Weights of a small transformer language model: 10.1M parameters, 353M tokens.
Each number is 200 + 20 x the weight over its row's rms, rounded and kept within 0 to 999. Layers, rows and columns count from 0. The size before them is the row's rms in percent of the matrix's.

# layer 2 MLP up, 1024x256, rms 0.12, rows 0-108, columns 64-127
103,197,207,194,222,164,196,182,193,206,201,200,223,204,214,205,190,201,211,223,216,206,236,169,204,185,185,241,234,214,189,202,223,172,181,201,224,209,175,227,188,202,189,202,156,209,166,222,170,181,182,207,216,188,228,204,216,242,187,233,166,208,199,193,216
101,198,171,209,194,210,215,198,194,206,188,192,205,180,221,183,202,214,198,232,182,208,199,178,181,188,206,213,203,182,171,163,254,183,206,232,196,216,226,151,211,190,214,216,215,183,223,200,200,215,173,161,195,186,186,199,205,182,194,164,179,179,194,203,209
098,193,195,233,185,193,197,195,156,230,207,180,182,219,170,228,219,164,190,211,195,244,185,163,182,205,237,206,190,201,193,180,231,207,174,188,189,222,186,206,207,178,166,209,225,198,218,212,188,189,221,194,190,243,182,169,192,176,199,188,216,204,198,205,191
096,188,218,194,169,205,194,223,190,201,178,202,209,193,206,197,194,176,197,239,188,158,200,211,201,213,187,174,195,192,212,184,204,167,184,198,191,210,243,151,185,225,194,212,178,193,245,187,244,188,200,198,207,171,219,190,195,222,195,178,203,186,172,218,197
104,225,159,203,202,185,204,221,171,190,174,189,237,220,180,174,163,202,235,226,226,180,242,226,201,211,203,224,187,205,235,190,184,148,228,201,162,197,215,231,194,247,184,176,175,192,214,229,205,199,184,218,175,192,175,199,208,190,168,184,218,206,211,214,186
100,234,222,222,225,201,208,206,205,223,235,190,175,216,213,203,164,161,213,211,205,180,192,181,182,206,203,207,196,179,198,203,180,219,220,151,203,190,195,219,168,185,229,182,211,205,189,220,165,215,204,247,208,212,178,208,215,217,166,190,239,209,232,175,190
102,224,194,205,193,208,168,202,189,210,200,196,233,221,191,190,242,177,185,210,195,199,192,204,203,239,189,219,183,177,217,201,185,272,197,205,208,187,181,244,189,228,195,214,158,174,190,176,216,214,199,210,176,194,251,174,203,184,179,246,191,210,186,202,225
095,171,189,204,215,202,196,177,202,192,183,193,192,198,207,210,206,210,202,234,155,198,186,205,212,216,203,175,210,210,194,220,204,169,173,196,196,193,231,194,207,193,213,173,222,192,219,212,171,180,185,210,210,190,192,219,217,227,191,199,170,183,220,190,202
100,215,192,216,182,167,191,184,183,208,217,208,188,212,199,192,193,204,184,211,207,208,199,225,184,170,182,198,239,216,243,234,222,181,224,186,200,171,179,199,172,183,203,238,202,201,213,221,208,181,236,172,179,194,190,209,162,184,200,248,195,199,224,215,179
101,200,236,207,182,218,202,189,209,258,192,171,186,200,215,150,222,233,220,166,164,165,192,232,201,204,195,200,209,182,200,231,197,181,165,171,180,218,175,170,187,206,155,199,213,221,163,178,206,184,181,192,205,201,204,184,205,208,185,202,199,204,209,198,217
093,185,205,136,208,207,182,223,230,209,205,203,217,196,199,203,179,230,171,207,228,221,191,177,222,199,187,201,227,203,216,219,187,188,242,176,237,187,232,190,212,164,221,195,204,181,208,197,179,177,217,206,192,197,179,216,210,177,214,193,207,171,202,209,224
095,207,190,243,205,197,178,189,228,237,204,211,212,219,194,161,183,188,248,226,149,170,230,162,182,200,188,201,203,233,223,164,199,216,166,222,171,218,196,199,184,210,232,203,184,202,190,205,184,195,190,195,175,162,209,176,216,180,234,193,204,208,200,209,194
089,204,205,193,191,234,175,188,186,192,209,186,222,171,241,184,194,223,218,255,217,196,198,192,171,226,171,222,197,160,200,183,182,205,220,174,205,213,214,185,249,212,199,194,216,239,170,216,196,168,180,183,181,210,206,226,242,185,187,214,230,212,184,180,210
100,210,200,166,212,193,198,178,190,208,206,221,185,169,214,203,228,179,162,174,187,230,178,204,202,210,197,236,172,223,210,230,196,205,171,168,209,196,193,222,202,196,191,170,236,172,209,196,214,173,213,192,202,191,236,216,201,199,181,171,176,203,217,192,226
101,236,178,187,193,234,189,213,212,201,230,216,199,181,168,149,176,211,208,230,187,181,229,194,197,202,221,209,199,200,204,193,214,234,225,193,200,214,157,217,182,208,214,223,176,214,191,184,192,214,227,195,225,189,193,199,208,206,182,187,198,211,190,198,214
101,232,214,211,205,226,175,176,195,172,192,187,186,202,164,200,216,205,159,190,190,181,216,195,174,217,172,201,200,184,175,201,188,211,212,217,212,150,227,180,198,208,184,201,205,188,214,214,208,203,173,173,222,216,207,180,194,233,176,183,201,186,177,174,216
102,188,199,183,198,192,216,186,213,163,194,200,203,228,178,200,210,180,195,220,227,196,165,179,181,212,180,209,210,188,177,218,176,197,181,202,229,175,203,215,206,229,159,213,208,209,243,175,200,176,186,233,172,179,231,184,210,166,220,193,201,211,195,192,199
107,244,180,202,169,195,179,196,173,218,163,207,183,196,226,192,185,214,178,216,211,194,226,227,221,171,194,223,187,194,180,204,196,209,201,164,218,221,193,218,198,225,187,209,216,213,188,173,174,205,223,191,212,184,202,204,205,214,197,198,175,209,182,184,195
096,235,243,196,174,189,179,184,202,242,221,185,232,207,230,186,176,200,222,167,164,219,237,161,205,216,198,155,211,209,207,173,210,238,185,179,177,216,213,210,218,204,173,179,185,191,223,198,196,199,232,186,155,202,207,181,184,192,213,199,195,160,198,211,179
096,212,191,174,192,159,218,195,171,205,216,212,206,192,195,217,207,211,198,207,179,236,235,206,161,225,214,218,209,186,199,186,197,193,222,201,182,216,174,186,196,215,211,180,220,225,212,203,214,198,167,190,197,163,225,197,220,181,178,215,223,163,214,226,181
099,229,173,163,195,196,216,234,187,206,177,156,190,196,205,197,195,208,183,189,249,161,208,209,191,195,181,218,183,179,184,203,167,234,213,163,195,208,220,192,200,226,200,196,217,176,221,217,199,194,177,231,195,168,161,180,212,179,201,204,219,203,197,195,234
105,200,179,202,177,218,184,220,219,208,218,186,229,206,222,204,189,224,195,239,175,204,239,185,215,219,201,190,207,178,174,180,222,234,206,210,197,222,178,230,208,227,188,200,175,225,184,201,244,190,227,174,210,184,214,195,169,181,190,218,241,196,189,204,202
098,202,208,210,239,184,206,184,228,187,204,206,201,179,177,210,179,198,188,190,147,210,207,200,211,185,206,150,196,197,228,203,172,184,213,202,216,217,184,182,252,170,203,216,200,192,187,187,249,202,175,224,199,215,194,211,224,207,170,201,184,190,212,203,207
099,216,202,198,171,160,189,225,208,171,182,192,196,203,181,176,212,184,216,190,228,197,222,178,203,189,201,193,212,209,197,196,200,206,194,234,190,203,217,188,215,194,195,179,231,233,224,189,188,161,202,200,184,200,182,203,198,212,205,166,206,173,178,211,200
099,197,181,188,198,193,208,203,184,179,222,199,213,211,200,167,173,185,164,223,177,176,204,221,192,202,214,177,216,215,189,230,189,183,200,199,167,201,198,192,213,216,223,224,164,192,179,209,147,220,204,221,207,186,168,219,161,225,187,235,195,212,192,198,172
108,199,161,210,190,195,229,218,212,186,193,221,190,191,192,158,203,216,208,202,198,223,155,179,178,170,214,199,186,243,187,208,191,198,206,190,204,152,190,195,205,185,180,207,205,222,211,159,174,152,211,210,236,206,197,198,219,189,198,173,180,226,233,217,212
101,212,180,212,235,182,166,202,201,203,217,243,169,172,222,202,236,217,180,196,162,211,222,213,212,200,173,209,198,177,158,167,168,204,217,217,244,193,176,205,187,186,177,241,168,179,184,180,179,171,187,197,231,183,216,191,213,221,190,254,212,217,213,189,203
094,248,147,178,226,191,177,227,221,197,198,194,194,229,176,173,235,223,231,182,193,211,207,218,214,190,195,224,213,213,164,233,208,205,205,166,206,192,206,205,214,184,186,225,182,210,217,182,198,194,210,188,183,206,165,200,179,210,208,182,217,147,201,222,196
094,192,187,231,161,199,189,205,225,162,202,202,229,189,186,203,221,178,249,241,204,201,206,210,196,175,158,194,196,196,211,190,186,223,171,212,145,202,200,221,197,201,206,198,178,170,200,200,206,166,221,234,171,171,191,186,225,193,186,214,181,194,182,228,196
095,230,209,210,198,191,184,205,185,187,193,183,202,162,182,201,206,183,214,207,216,173,211,248,161,205,206,195,195,197,166,207,208,204,205,206,209,191,177,205,200,182,185,169,211,167,195,208,180,212,216,198,198,218,160,196,204,197,198,220,207,206,190,176,176
106,166,193,203,197,197,212,195,191,211,206,176,198,205,211,201,162,202,181,253,181,224,193,179,195,204,201,218,222,257,192,182,239,197,187,232,165,211,195,216,185,184,190,211,190,229,206,253,181,172,198,210,174,185,187,154,173,226,198,177,208,208,189,226,221
110,159,190,174,181,223,194,210,202,191,190,173,218,230,211,182,227,205,194,187,184,180,215,220,220,210,164,220,240,167,190,176,180,196,207,214,195,214,194,220,194,226,193,199,150,212,183,214,208,230,213,209,206,183,221,221,222,203,204,182,222,173,182,179,190
097,258,228,196,231,163,180,224,200,199,191,236,204,200,201,177,228,255,189,221,201,218,202,217,204,222,210,174,235,212,162,197,191,189,218,193,224,193,173,218,206,203,215,179,212,172,222,212,209,207,212,241,209,210,216,215,178,193,196,205,181,191,240,188,218
100,217,238,193,190,213,216,181,180,206,184,201,198,216,216,177,212,213,230,218,170,180,209,214,176,197,164,207,219,195,185,203,231,207,185,189,213,195,203,212,199,216,201,179,191,228,218,199,177,243,170,206,179,170,207,182,170,200,189,182,184,201,236,201,218
096,184,210,191,200,224,219,223,232,164,197,209,217,215,214,211,193,200,218,208,200,222,219,200,209,223,164,195,171,183,215,230,199,205,212,184,211,160,186,174,176,213,216,236,222,203,208,168,196,220,168,207,213,192,178,231,205,227,203,201,216,206,193,213,239
098,186,214,194,213,191,158,194,169,227,180,210,219,183,212,223,202,185,193,193,211,165,232,177,172,191,164,208,161,209,195,183,194,148,201,192,194,233,176,192,197,207,212,202,207,201,187,202,241,177,240,176,194,201,157,201,180,198,176,225,213,178,178,228,153
100,157,196,208,194,199,231,214,219,217,216,159,216,165,177,216,188,217,201,199,203,201,212,221,193,166,186,206,193,231,206,206,250,257,197,156,222,212,210,211,202,205,201,196,209,202,214,174,174,184,212,192,155,206,237,229,220,200,205,169,213,201,193,214,183
103,241,175,175,211,189,247,223,220,212,191,197,182,209,175,222,228,193,237,235,212,227,185,268,218,195,196,199,189,191,194,198,220,216,202,161,217,229,204,168,202,196,242,202,192,178,172,183,230,208,207,176,172,216,224,216,217,175,245,204,205,182,227,182,197
102,180,239,195,211,188,214,242,143,184,200,220,209,177,196,184,215,194,202,234,204,190,180,185,193,183,214,185,181,179,199,180,190,213,206,187,206,206,210,192,201,185,181,209,173,210,164,160,212,183,211,259,201,201,204,219,210,142,207,179,207,219,207,197,212
098,199,213,173,189,171,187,221,201,166,202,199,221,176,208,201,214,193,157,171,216,218,226,200,204,175,185,212,223,236,207,170,150,162,224,196,217,210,242,175,182,217,217,179,198,224,207,206,166,249,218,218,229,217,198,201,194,192,196,213,203,173,221,175,192
101,187,201,222,183,195,184,200,172,192,194,200,192,203,181,177,212,230,196,195,181,209,205,187,189,173,239,196,152,214,198,200,204,203,190,202,199,237,181,177,191,223,226,209,202,198,235,222,226,197,209,212,230,190,177,181,224,171,182,172,206,232,194,196,202
099,221,147,223,190,178,159,214,185,154,181,214,208,231,198,214,217,192,178,217,234,168,210,221,199,181,181,183,217,189,180,183,211,234,211,168,181,201,179,190,208,218,183,224,211,238,166,204,212,206,195,163,214,234,210,187,210,211,211,223,202,183,165,203,208
098,173,196,215,236,181,176,195,209,191,210,189,224,205,222,198,180,197,200,220,234,224,182,206,215,211,200,207,204,212,188,192,175,184,210,197,182,212,192,240,213,207,213,170,227,232,203,179,196,205,237,186,190,242,200,216,198,191,197,205,224,193,223,201,174
100,216,185,226,194,187,236,182,202,189,172,183,230,214,222,194,203,193,182,213,211,207,184,200,197,180,186,189,186,203,201,227,181,190,205,195,201,183,179,158,225,214,210,185,195,218,200,163,198,201,234,215,194,225,220,208,200,151,162,206,196,183,207,183,195
094,207,181,211,200,223,204,189,209,200,192,193,225,189,189,184,226,207,166,183,195,234,179,198,171,202,206,161,202,209,184,239,161,224,207,191,199,190,233,229,190,213,182,192,185,204,254,206,175,197,222,174,214,196,213,190,187,218,180,210,185,227,183,192,213
099,208,202,197,187,191,213,193,216,209,202,238,182,185,176,203,208,196,216,205,214,232,197,185,158,229,228,241,189,163,227,197,221,209,198,200,218,217,201,216,165,225,194,191,185,227,201,181,203,195,226,206,200,205,181,208,243,209,184,190,210,221,189,219,194
098,167,204,216,194,187,240,205,178,172,177,200,208,211,151,200,217,193,204,229,195,215,201,198,212,208,196,218,216,219,183,230,191,196,239,182,189,212,216,179,193,208,211,190,207,187,233,197,197,199,216,198,211,198,198,175,203,210,211,222,178,176,189,188,234
099,209,198,179,214,169,194,209,184,179,187,187,203,202,243,200,187,206,196,209,198,187,214,216,224,197,216,167,217,214,212,209,210,168,191,197,201,199,212,210,211,205,189,206,232,206,181,159,209,202,240,225,228,192,229,192,207,207,214,214,192,203,195,209,222
105,196,168,212,216,212,173,201,197,196,177,220,194,192,209,222,203,188,207,177,185,211,198,181,184,187,185,195,234,211,208,173,222,190,217,173,192,213,217,218,208,206,191,170,221,201,181,200,176,214,252,208,245,204,172,222,179,196,184,204,208,148,190,178,174
113,175,226,212,180,180,167,199,172,201,173,168,186,197,194,183,209,219,203,195,216,186,202,201,189,149,152,174,225,197,204,218,175,195,184,184,214,205,191,227,179,190,234,170,194,223,184,201,158,200,179,204,197,218,198,202,213,225,189,200,202,187,157,193,160
100,226,234,190,185,200,190,192,166,182,216,229,163,206,190,164,236,188,194,236,216,194,212,245,199,204,194,173,218,205,213,196,203,222,212,198,214,181,168,201,209,221,193,198,208,175,188,237,188,185,201,231,159,158,202,214,222,199,209,209,197,187,236,229,185
108,251,188,181,171,229,208,184,229,272,208,164,206,195,176,163,186,155,191,175,192,194,214,198,171,162,196,210,192,200,204,205,239,206,185,216,185,209,173,193,159,214,211,175,191,201,197,176,178,222,235,204,215,176,197,184,208,217,212,189,208,215,202,209,183
102,193,208,215,172,174,191,224,223,232,207,186,229,206,165,212,219,202,219,179,201,182,219,212,190,194,184,221,197,160,192,199,219,211,191,185,213,198,202,174,197,228,167,193,197,191,161,175,243,212,199,208,211,175,169,219,225,177,192,196,189,183,184,192,203
095,241,221,209,169,206,184,194,197,204,229,251,241,212,205,201,206,208,211,253,216,183,181,228,209,208,203,205,184,192,175,231,215,206,212,217,209,197,205,198,197,222,236,203,208,210,202,210,191,234,184,204,179,242,223,200,231,180,177,218,195,179,197,220,226
093,209,196,210,235,209,199,233,182,206,197,190,183,228,204,202,209,209,208,198,173,177,183,169,205,236,199,191,238,205,179,221,236,199,212,197,179,199,219,227,208,207,210,189,210,185,174,189,205,203,179,209,227,182,229,179,211,202,201,242,208,180,202,214,184
101,179,198,203,201,232,234,218,202,213,177,184,233,187,233,214,191,215,207,221,203,217,204,194,196,179,213,215,181,168,192,198,185,208,220,213,210,185,209,203,176,200,214,201,188,196,228,172,195,226,206,226,190,201,220,195,225,217,228,194,203,185,181,222,185
110,176,221,187,192,211,226,207,232,197,207,228,215,231,210,199,199,193,172,233,196,199,225,208,155,203,213,225,181,220,221,213,178,224,177,180,197,211,212,230,158,224,209,247,202,238,160,207,159,178,213,219,215,193,172,195,216,204,177,159,210,184,208,234,183
105,212,191,193,156,195,201,242,217,209,214,172,213,230,212,197,234,182,201,207,194,195,221,220,195,214,200,178,223,212,195,165,216,194,188,228,190,180,206,227,207,225,189,195,216,184,202,189,161,206,155,237,201,207,193,208,213,189,212,197,231,182,209,209,207
097,193,189,182,210,190,174,180,185,219,238,208,211,190,189,181,199,204,187,176,208,182,187,187,254,210,205,185,233,195,208,206,166,193,201,223,214,215,184,193,203,230,166,160,178,206,223,202,190,167,168,192,185,209,187,187,209,163,190,183,207,195,178,213,199
095,173,203,207,200,213,204,190,231,181,188,190,156,220,199,203,195,223,187,190,212,194,224,223,176,223,195,190,229,222,207,164,225,169,221,191,164,233,205,159,189,220,205,179,214,213,221,205,193,210,210,197,204,177,208,187,213,213,168,183,147,171,214,209,187
105,188,201,229,196,188,166,180,208,237,219,178,172,221,194,199,218,199,229,169,197,199,190,171,192,208,205,215,222,176,226,211,183,199,223,194,194,195,178,234,176,258,194,195,204,220,157,173,211,245,212,211,225,195,209,186,188,168,163,202,217,211,214,196,198
099,222,217,209,208,213,174,173,178,211,207,202,185,186,178,179,190,207,214,221,178,204,202,187,220,213,220,181,193,217,173,215,169,183,218,192,161,190,165,224,201,194,179,204,224,199,205,171,184,213,180,204,175,190,191,232,192,214,171,240,215,208,170,246,167
093,206,222,192,194,190,201,205,208,189,228,204,217,237,219,185,172,200,173,230,198,230,213,226,204,208,183,181,175,194,208,228,173,219,210,148,221,181,179,205,186,214,199,206,206,207,224,218,221,209,222,192,168,203,235,171,183,232,183,189,221,190,216,212,206
106,194,184,208,175,174,208,205,208,160,196,207,216,206,179,231,212,201,212,221,229,218,200,220,190,203,152,209,208,199,217,221,175,194,206,178,200,192,198,151,231,247,173,213,192,176,210,220,189,201,185,194,187,196,191,201,210,169,154,182,189,212,195,231,190
121,185,179,206,245,208,188,178,223,169,176,198,217,222,179,225,192,190,213,198,226,186,191,239,179,226,193,181,181,203,206,221,160,220,229,219,247,202,202,224,200,159,210,185,206,199,183,229,232,203,234,219,171,223,184,204,185,191,213,183,194,207,234,199,214
099,227,213,219,203,161,190,190,231,203,195,197,176,228,190,199,221,232,148,174,192,215,178,207,225,198,258,197,206,230,199,210,207,212,210,187,180,232,215,202,212,196,217,214,205,246,200,201,226,189,205,219,223,204,232,220,221,193,193,197,187,190,206,163,192
097,196,152,194,176,172,209,220,202,221,184,157,213,192,177,203,195,183,182,187,176,235,207,182,239,177,218,177,228,180,200,196,176,211,209,209,215,248,210,202,173,197,207,174,216,157,229,210,197,193,186,174,192,234,207,205,221,192,161,189,171,197,200,210,185
091,169,186,193,181,207,170,199,205,205,180,206,210,208,194,186,158,197,207,214,176,208,204,186,205,206,179,220,192,182,173,218,189,176,174,192,191,206,137,186,194,214,177,172,208,230,208,216,195,173,153,223,143,251,161,168,185,191,197,186,216,213,221,206,206
098,190,197,201,220,181,164,217,210,215,190,190,208,186,191,215,188,176,207,228,211,178,218,211,213,201,177,205,194,205,210,169,195,208,188,192,222,243,169,212,230,197,177,197,181,197,218,186,252,190,226,175,197,159,239,207,214,201,203,230,197,200,227,165,180
104,220,180,196,225,188,206,213,204,195,210,160,193,163,212,190,212,221,159,200,221,175,211,203,186,254,153,199,188,208,177,198,157,177,214,175,227,230,179,220,210,201,209,196,199,175,241,226,205,232,199,212,190,217,240,239,182,229,218,179,197,176,220,194,234
090,237,199,207,228,197,217,213,205,235,238,191,219,219,191,198,195,203,189,209,181,180,190,216,200,215,189,188,218,190,219,206,221,211,199,200,182,214,167,203,180,229,189,204,200,246,242,200,232,200,249,200,192,182,202,169,209,248,168,182,185,229,232,170,204
096,190,164,185,204,187,217,220,187,183,182,166,196,205,207,222,198,176,201,218,203,215,225,226,185,232,187,245,210,180,219,205,170,221,158,209,186,221,240,175,205,176,165,212,172,232,186,211,192,211,200,181,214,172,212,212,202,188,186,237,200,216,195,235,226
096,213,208,152,202,174,196,188,184,200,185,192,199,164,198,223,199,194,198,224,202,203,220,214,195,203,221,224,185,185,163,220,197,226,180,193,183,187,217,194,229,193,211,159,183,215,178,186,202,182,209,209,224,191,222,197,215,204,181,187,225,155,209,192,200
099,185,193,232,175,205,236,167,207,211,197,247,203,192,208,187,184,207,215,241,190,185,193,176,203,228,213,218,197,224,170,175,212,201,205,201,168,192,237,189,213,190,199,184,184,204,206,195,206,218,207,196,212,199,186,256,183,215,215,213,204,236,182,212,190
096,165,244,185,197,208,177,216,198,198,207,219,231,173,179,173,174,188,210,167,225,156,185,173,208,185,189,224,250,201,184,184,221,194,210,190,201,206,211,181,206,184,168,209,170,220,202,218,203,179,217,191,197,207,212,172,194,199,181,223,226,177,208,151,205
098,186,228,206,185,178,193,195,179,223,206,182,157,215,208,194,188,174,189,171,219,213,204,171,178,198,182,229,183,203,172,190,225,239,192,216,187,201,198,227,239,194,192,188,226,221,184,175,211,228,199,204,212,175,209,185,224,176,200,168,195,200,204,183,191
105,203,196,177,191,165,205,193,199,186,213,201,147,237,178,230,200,177,187,230,196,244,181,196,191,138,180,213,197,209,180,198,188,211,189,165,198,188,183,207,198,237,200,181,206,188,184,210,206,214,206,169,199,207,216,199,179,166,160,209,188,189,216,213,181
099,217,198,209,169,201,202,178,217,235,196,192,210,175,214,208,209,201,210,212,196,222,214,221,208,206,203,175,192,186,196,220,206,187,169,186,203,212,208,156,184,187,193,209,192,214,232,188,228,167,202,202,192,209,224,182,175,198,218,197,231,218,216,171,203
097,208,218,180,199,196,197,189,225,201,178,207,198,193,168,181,214,189,220,188,205,228,198,270,247,185,175,228,183,197,187,194,178,181,206,224,183,235,229,225,203,201,192,201,203,176,172,213,191,167,234,184,193,172,217,199,195,208,200,188,221,209,185,211,211
102,190,187,260,206,190,172,201,182,215,186,181,205,236,156,203,198,209,227,204,180,199,169,216,201,228,198,206,212,226,201,239,179,167,205,219,170,198,175,202,212,188,205,196,188,203,199,181,195,210,217,200,179,224,224,201,204,187,211,201,196,221,216,224,222
095,217,211,196,202,195,201,191,194,210,200,205,220,236,196,205,185,190,208,173,160,188,201,200,190,198,180,196,222,199,168,176,189,206,171,245,185,184,182,185,185,210,210,204,170,209,192,180,185,216,194,178,219,154,253,171,166,171,189,205,210,202,174,221,165
101,195,181,225,205,205,199,207,216,207,195,188,203,232,200,191,159,186,166,194,229,160,215,155,218,188,212,230,175,195,215,199,171,221,196,197,226,191,210,193,231,187,163,198,198,179,192,191,179,213,198,226,190,199,200,218,217,198,205,196,245,192,223,222,208
099,190,191,208,200,170,180,211,185,201,227,197,177,185,199,190,221,189,181,215,159,200,186,193,204,213,207,183,195,219,221,199,198,168,192,222,197,182,210,170,216,187,159,191,160,193,198,168,170,230,191,235,185,217,191,174,197,227,185,221,234,184,261,187,210
105,189,211,201,185,200,225,214,200,201,230,227,206,201,169,208,181,228,174,198,225,162,223,211,170,204,179,223,222,185,186,195,167,195,197,162,209,208,213,210,196,242,160,164,200,208,236,221,175,197,197,209,196,219,173,211,217,186,201,206,159,208,201,235,185
102,154,226,164,186,208,159,215,225,178,182,192,177,215,188,185,207,222,167,212,156,206,200,180,193,196,207,204,171,188,225,198,199,172,193,212,197,199,189,189,211,195,194,191,186,168,169,218,193,208,218,195,195,180,199,211,174,194,168,189,177,218,224,164,201
103,180,191,183,164,199,232,198,174,191,188,194,177,174,206,187,204,207,206,181,191,205,174,178,227,204,206,209,213,191,210,161,176,208,184,184,158,219,196,216,165,212,183,196,196,224,220,208,213,192,206,178,169,209,217,191,219,194,199,186,224,185,219,223,239
101,203,179,207,199,190,207,186,206,198,203,174,264,243,208,203,180,185,235,186,169,232,193,184,230,146,216,230,236,223,208,235,222,217,181,231,164,177,181,197,196,234,206,230,200,178,223,198,173,180,210,198,221,181,195,192,178,236,180,211,209,207,202,177,200
101,183,200,190,190,199,149,194,180,189,172,209,214,233,204,200,217,208,213,186,211,202,246,215,184,212,230,195,233,216,205,198,221,167,177,199,229,207,180,221,222,206,217,236,203,218,195,186,197,210,220,217,202,187,198,233,211,206,174,194,211,184,206,203,167
097,219,192,213,216,193,191,195,223,245,154,184,211,227,211,202,207,205,199,179,194,199,188,203,221,201,195,191,170,194,195,218,205,243,194,199,192,243,184,180,212,179,213,209,226,170,232,209,148,178,212,222,198,171,200,207,221,197,191,187,161,179,190,225,211
105,210,195,218,180,205,229,209,234,200,235,204,224,171,204,189,227,175,156,217,198,192,211,193,214,177,218,201,218,181,210,209,189,177,218,208,186,199,211,216,187,214,198,212,186,171,164,195,191,181,205,175,222,203,208,192,198,198,203,211,247,227,194,204,210
092,198,212,215,183,192,213,194,192,222,212,174,181,214,224,231,191,204,200,244,189,216,178,205,178,214,187,199,201,198,213,195,188,208,210,220,201,178,202,207,209,234,205,208,189,174,212,233,202,261,219,204,201,203,173,229,197,214,175,205,194,182,186,203,187
102,196,207,175,195,186,217,212,174,176,194,182,171,177,213,184,218,222,200,203,208,226,209,188,223,156,225,220,220,204,202,193,198,205,172,180,183,198,168,209,213,194,218,177,197,170,208,162,203,219,207,226,181,190,164,188,188,196,234,172,220,146,189,173,237
097,243,203,216,163,187,200,224,186,155,213,200,254,219,215,178,208,231,219,228,193,215,219,212,183,209,207,191,208,163,198,183,218,184,192,203,221,161,200,184,186,209,185,218,175,206,172,209,151,199,169,248,195,167,201,217,191,222,193,201,225,232,188,235,174
109,187,217,223,168,194,256,207,195,197,212,220,199,216,201,186,177,194,192,172,212,222,170,214,201,165,203,218,188,153,175,216,221,188,244,192,220,178,210,214,186,200,170,193,184,169,210,205,190,199,216,224,204,171,195,172,214,212,221,176,197,221,166,190,229
100,212,183,176,169,170,143,186,175,225,221,210,226,198,217,151,185,215,240,187,208,246,193,204,244,175,199,193,191,210,188,212,232,216,194,197,175,183,208,216,187,249,172,205,131,194,191,184,180,178,226,168,209,204,181,187,208,168,172,188,217,214,181,203,198
101,194,209,169,206,210,205,247,203,182,232,208,206,214,207,234,240,165,235,158,173,209,236,220,172,184,223,211,178,172,224,194,227,211,199,194,197,206,217,192,208,221,207,225,207,197,175,221,190,184,225,201,211,216,190,213,162,216,170,210,210,152,193,180,151
095,189,196,222,230,185,195,200,194,197,182,204,220,148,207,201,172,196,178,230,211,189,178,175,187,223,183,216,198,220,181,250,211,199,214,205,201,198,187,187,189,212,207,177,208,173,235,237,213,196,220,205,215,230,200,189,198,184,186,193,238,180,202,183,200
103,211,205,192,205,199,195,205,206,222,209,186,171,232,213,215,164,223,204,239,201,225,225,222,194,198,186,213,199,199,206,185,151,223,201,203,204,214,198,208,184,197,196,182,205,200,225,213,173,174,225,204,190,202,203,220,183,194,219,217,203,182,209,181,194
101,214,199,230,227,158,162,216,211,196,200,205,189,199,216,197,197,240,193,186,241,208,194,196,214,198,212,196,214,227,187,173,184,221,149,230,180,208,200,220,169,224,246,184,174,168,204,200,206,160,231,214,191,211,139,186,196,191,179,205,224,174,198,213,199
096,187,211,215,229,174,207,202,192,203,167,168,230,204,209,209,186,208,169,222,194,198,217,229,203,202,168,213,205,213,201,153,169,188,197,150,181,235,185,206,180,195,193,181,188,182,189,205,196,198,191,204,182,202,230,223,216,229,217,181,212,174,192,195,209
096,190,252,220,157,191,182,211,206,194,224,203,227,209,203,219,229,186,199,150,209,200,219,170,244,153,189,182,227,207,216,170,204,217,207,193,195,201,208,172,193,171,206,236,188,182,190,210,218,210,195,201,180,192,237,212,217,155,178,200,214,168,168,210,205
103,202,191,215,188,217,183,206,212,196,212,171,188,183,212,221,187,214,191,242,247,198,228,169,206,217,257,214,216,205,227,200,159,226,202,198,177,207,201,173,202,173,191,204,221,214,165,189,215,231,197,159,202,164,198,207,237,167,163,211,195,191,205,232,216
103,207,199,256,173,215,221,222,177,206,185,196,193,213,198,187,221,174,211,217,217,187,185,174,194,197,188,196,196,203,186,223,199,170,202,224,211,212,189,216,236,175,174,165,213,239,216,190,244,166,161,184,201,215,217,177,203,192,221,211,200,202,180,197,203
098,178,206,193,197,174,209,231,197,195,176,216,235,179,184,191,203,200,200,202,198,216,159,211,194,192,195,181,212,205,198,218,207,240,213,220,199,222,215,199,186,185,210,233,200,180,188,198,195,181,201,207,180,157,206,215,190,160,212,240,172,169,201,199,196
100,225,217,248,202,189,183,209,204,195,205,201,241,177,204,201,166,168,186,232,178,211,176,206,196,181,144,216,203,206,225,200,201,202,193,222,178,189,192,205,243,216,237,223,195,210,204,187,201,201,207,197,171,232,191,204,215,213,201,199,234,170,172,201,193
108,227,207,178,226,205,184,205,201,187,204,200,200,174,215,184,206,171,180,225,181,213,207,214,186,225,195,237,216,209,227,172,176,237,148,237,208,226,181,232,188,181,216,204,185,201,206,187,204,198,197,209,187,141,207,189,221,190,220,192,199,190,189,164,240
098,191,212,204,231,163,185,214,166,176,229,215,202,218,192,217,182,188,195,180,193,224,195,185,154,223,175,214,206,185,207,230,203,202,220,184,194,227,203,215,197,194,200,138,221,202,199,180,181,167,200,212,181,193,198,176,208,186,180,192,191,170,185,213,190
111,213,184,217,232,190,233,227,180,151,220,204,178,199,212,206,185,237,212,209,211,229,198,194,205,188,190,227,153,219,190,180,182,215,223,194,211,196,194,212,197,182,183,178,221,243,193,197,193,218,208,226,167,207,204,180,200,235,186,212,199,201,197,181,234
102,188,168,202,220,211,220,217,221,176,193,167,199,176,212,171,216,222,246,216,200,166,158,204,163,176,162,216,220,228,201,148,132,194,188,175,168,195,192,198,197,229,215,218,189,181,204,185,233,187,190,215,193,186,202,246,204,222,205,211,168,209,203,207,193